config = dict(
    n_layer=8,
    d_model=256,
    n_head=2,
    n_kv_head=1,
    head_dim=128,
    d_mlp=1024,
    vocab_size=8192,
    activation='squared_relu',
    norm='rmsnorm',
    norm_place='mix',
    norm_eps=1e-06,
    positions='rope',
    rope_base=866.0,
    rope_fraction=0.5,
    qk_norm=True,
    attn_scale=0.0963,
    bias='none',
    tie_embeddings=False,
    parallel_block=False,
    extras=['local attention windows', 'gated attention', 'value residuals', 'capped logits'],
    init='normal',
    init_std_qkv=0.0274,
    init_std_o=0.00686,
    init_std_up=0.0274,
    init_std_down=0.00343,
    optimizer='cautious_adamw',
    lr=0.000654,
    beta1=0.9,
    beta2=0.95,
    weight_decay=0.64,
    lr_head=0.0103,
    grad_clip=1.0,
    warmup_steps=535,
    schedule='wsd',
    decay_fraction=0.937,
    decay_shape='linear',
    final_lr_fraction=0.0,
    batch_tokens=[32768, 65536, 98304],
    seq_len=768,
    doc_mask=True,
    train_tokens=342300000,
    steps=5466,
    dataset='wikipedia_en',
)
Each number is 50 + 12 x the weight over the matrix's rms, rounded and kept within 0 to 99. Layers, rows and columns count from 0.

# down: layer 3 MLP down (transposed), 1024x256, rms 0.0214, rows 775-794, columns 192-223
# up: layer 3 MLP up, 1024x256, rms 0.0259, rows 776-795, columns 192-223
down775:25 16 61 55 78 59 57 52 38 87 40 57 78 44 67 50 55 61 63 42 34 59 72 79 30 67 38 47 33 69 59 43
up776:50 40 67 51 48 33 67 59 26 42 41 56 57 53 39 53 41 45 48 49 17 37 52 61 55 49 51 39 59 51 46 67
down776:54 37 50 51 39 57 49 35 74 48 35 32 62 54 62 49 54 51 28 69 73 54 35 48 41 64 49 62 56 54 39 53
up777:53 70 41 42 52 69 51 47 44 38 46 27 51 65 49 64 38 44 56 46 35 42 54 51 48 46 55 51 61 43 68 34
down777:50 47 56 51 48 60 42 52 43 46 60 65 43 53 51 52 48 47 51 52 41 43 54 31 45 62 49 60 63 68 26 45
up778:22 35 35 54 55 36 28 63 54 50 47 36 57 42 47 46 55 40 51 47 52 54 57 31 42 40 41 49 67 29 31 60
down778:43 58 60 47 36 51 59 47 26 62 35 41 54 57 52 42 32 52 38 76 23 39 83 54 51 26 62 56 53 41 72 39
up779:44 56 50 58 48 60 39 53 52 50 50 51 41 53 41 55 44 46 53 33 67 49 56 47 34 44 53 55 58 53 41 53
down779:56 42 34 43 50 47 39 45 48 56 51 39 36 60 51 38 65 49 62 58 33 41 66 48 52 46 60 53 56 57 57 40
up780:74 37 27 54 51 52 51 51 31 46 55 42 48 53 39 43 61 61 44 64 44 32 54 49 78 50 51 44 52 58 42 70
down780:43 33 25 27 50 49 49 58 85 37 31 60 30 18 29 49 59 38 54 61 49 58 54 56 52 41 46 53 39 48 37 40
up781:72 63 35 52 46 43 59 27 62 53 44 50 61 57 51 62 59 48 52 51 49 43 41 76 42 42 43 30 52 48 42 44
down781:28 50 50 41 54 65 53 57 49 51 60 51 41 44 48 48 33 36 49 58 52 50 60 39 56 61 60 80 55 49 63 49
up782:55 60 46 39 55 70 37 51 34 56 25 72 53 33 50 50 41 75 58 37 48 39 38 62 38 42 67 54 50 38 69 46
down782:41 49 40 38 45 49 67 45 48 53 61 68 40 68 39 44 68 51 63 54 49 28 62 47 52 33 35 10 46 59 68 68
up783:80 35 58 60 51 52 48 43 36 39 51 79 54 30 59 49 38 51 62 41 47 46 56 47 40 26 57 67 40 43 52 46
down783:33 42 13 39 50 46 25 48 42 60 72 29 39 80 40 39 56 47 33 52 54 61 68 50 62 58 63 48 44 68 34 54
up784:43 45 62 42 77 74 43 50 63 52 43 48 58 40 60 52 52 37 49 48 38 55 76 61 40 60 39 60 42 55 71 46
down784:43 45 47 44 38 56 60 56 33 44 39 56 49 66 49 46 43 45 54 38 53 37 27 48 55 43 57 34 71 37 49 59
up785:54 55 61 36 65 44 50 64 63 21 53 31 44 45 48 43 33 64 47 53 54 59 51 30 56 57 57 34 34 66 41 50
down785:46 60 57 61 55 58 61 46 22 56 53 73 54 53 47 61 67 43 56 44 56 45 46 55 34 57 20 50 53 56 59 66
up786:57 59 52 45 58 55 44 64 59 45 40 59 64 54 53 83 59 49 51 57 40 27 57 42 31 58 54 48 66 47 62 54
down786:50 58 50 53 72 59 45 58 43 32 69 53 29 58 34 54 64 48 41 55 58 53 49 71 42 72 54 33 61 51 43 45
up787:51 65 49 76 31 49 42 60 33 18 58 55 20 40 63 57 55 45 77 63 50 48 49 41 57 51 76 59 74 59 62 61
down787:23 49 66 51 62 75 53 53 52 68 45 36 45 40 32 48 29 44 41 28 44 46 36 74 70 53 61 46 56 36 42 50
up788:59 33 38 30 49 61 56 45 33 30 42 54 56 57 40 36 44 44 60 56 34 56 46 55 49 49 38 45 49 42 48 53
down788:45 56 40 54 36 67 60 47 48 54 43 54 68 46 51 56 54 23 40 52 53 51 64 57 43 37 28 45 50 58 27 57
up789:43 76 55 37 66 51 44 47 38 50 62 46 58 55 41 54 74 69 45 42 55 31 63 37 59 38 67 63 59 40 60 55
down789:40 47 45 58 47 46 60 46 57 55 38 59 19 40 53 46 50 29 52 57 57 30 36 41 53 42 58 51 48 77 62 60
up790:65 44 56 59 47 64 38 71 31 44 57 69 48 35 35 47 38 50 74 32 49 38 44 37 57 30 60 51 47 64 67 43
down790:30 61 50 38 62 36 43 24 43 36 32 37 54 63 60 71 39 43 31 45 61 69 55 40 41 59 62 59 47 42 49 55
up791:69 69 49 65 41 43 38 48 51 45 24 45 48 46 52 64 33 67 59 48 34 49 45 61 41 37 54 47 58 46 51 59
down791:49 45 47 54 43 52 56 57 50 47 62 49 59 62 43 58 67 34 56 43 59 39 47 47 54 52 39 71 44 45 37 29
up792:59 54 52 63 54 38 55 52 47 27 53 43 19 28 69 62 37 51 44 56 45 53 39 48 32 44 61 56 63 66 72 49
down792:58 29 49 65 50 54 27 68 71 66 48 35 50 47 54 45 45 34 44 53 59 38 37 90 63 37 53 53 51 48 12 51
up793:53 63 55 62 42 46 61 52 44 26 31 35 42 44 50 70 21 73 47 42 45 41 48 38 47 33 47 51 41 53 38 59
down793:70 34 49 31 39 48 43 80 81 38 58 50 62 47 42 55 54 46 64 58 30 55 55 56 52 48 52 32 59 52 41 39
up794:27 50 52 57 58 48 64 51 52 42 34 57 43 35 59 41 45 37 60 50 62 35 71 57 59 33 51 35 40 53 38 60
down794:57 61 36 50 60 39 63 53 28 59 29 55 26 59 54 42 52 59 58 54 50 78 37 34 53 57 37 62 64 38 71 35
up795:63 23 42 41 58 39 62 45 60 19 57 60 57 42 45 64 37 51 67 46 39 54 28 43 38 33 50 71 42 61 59 60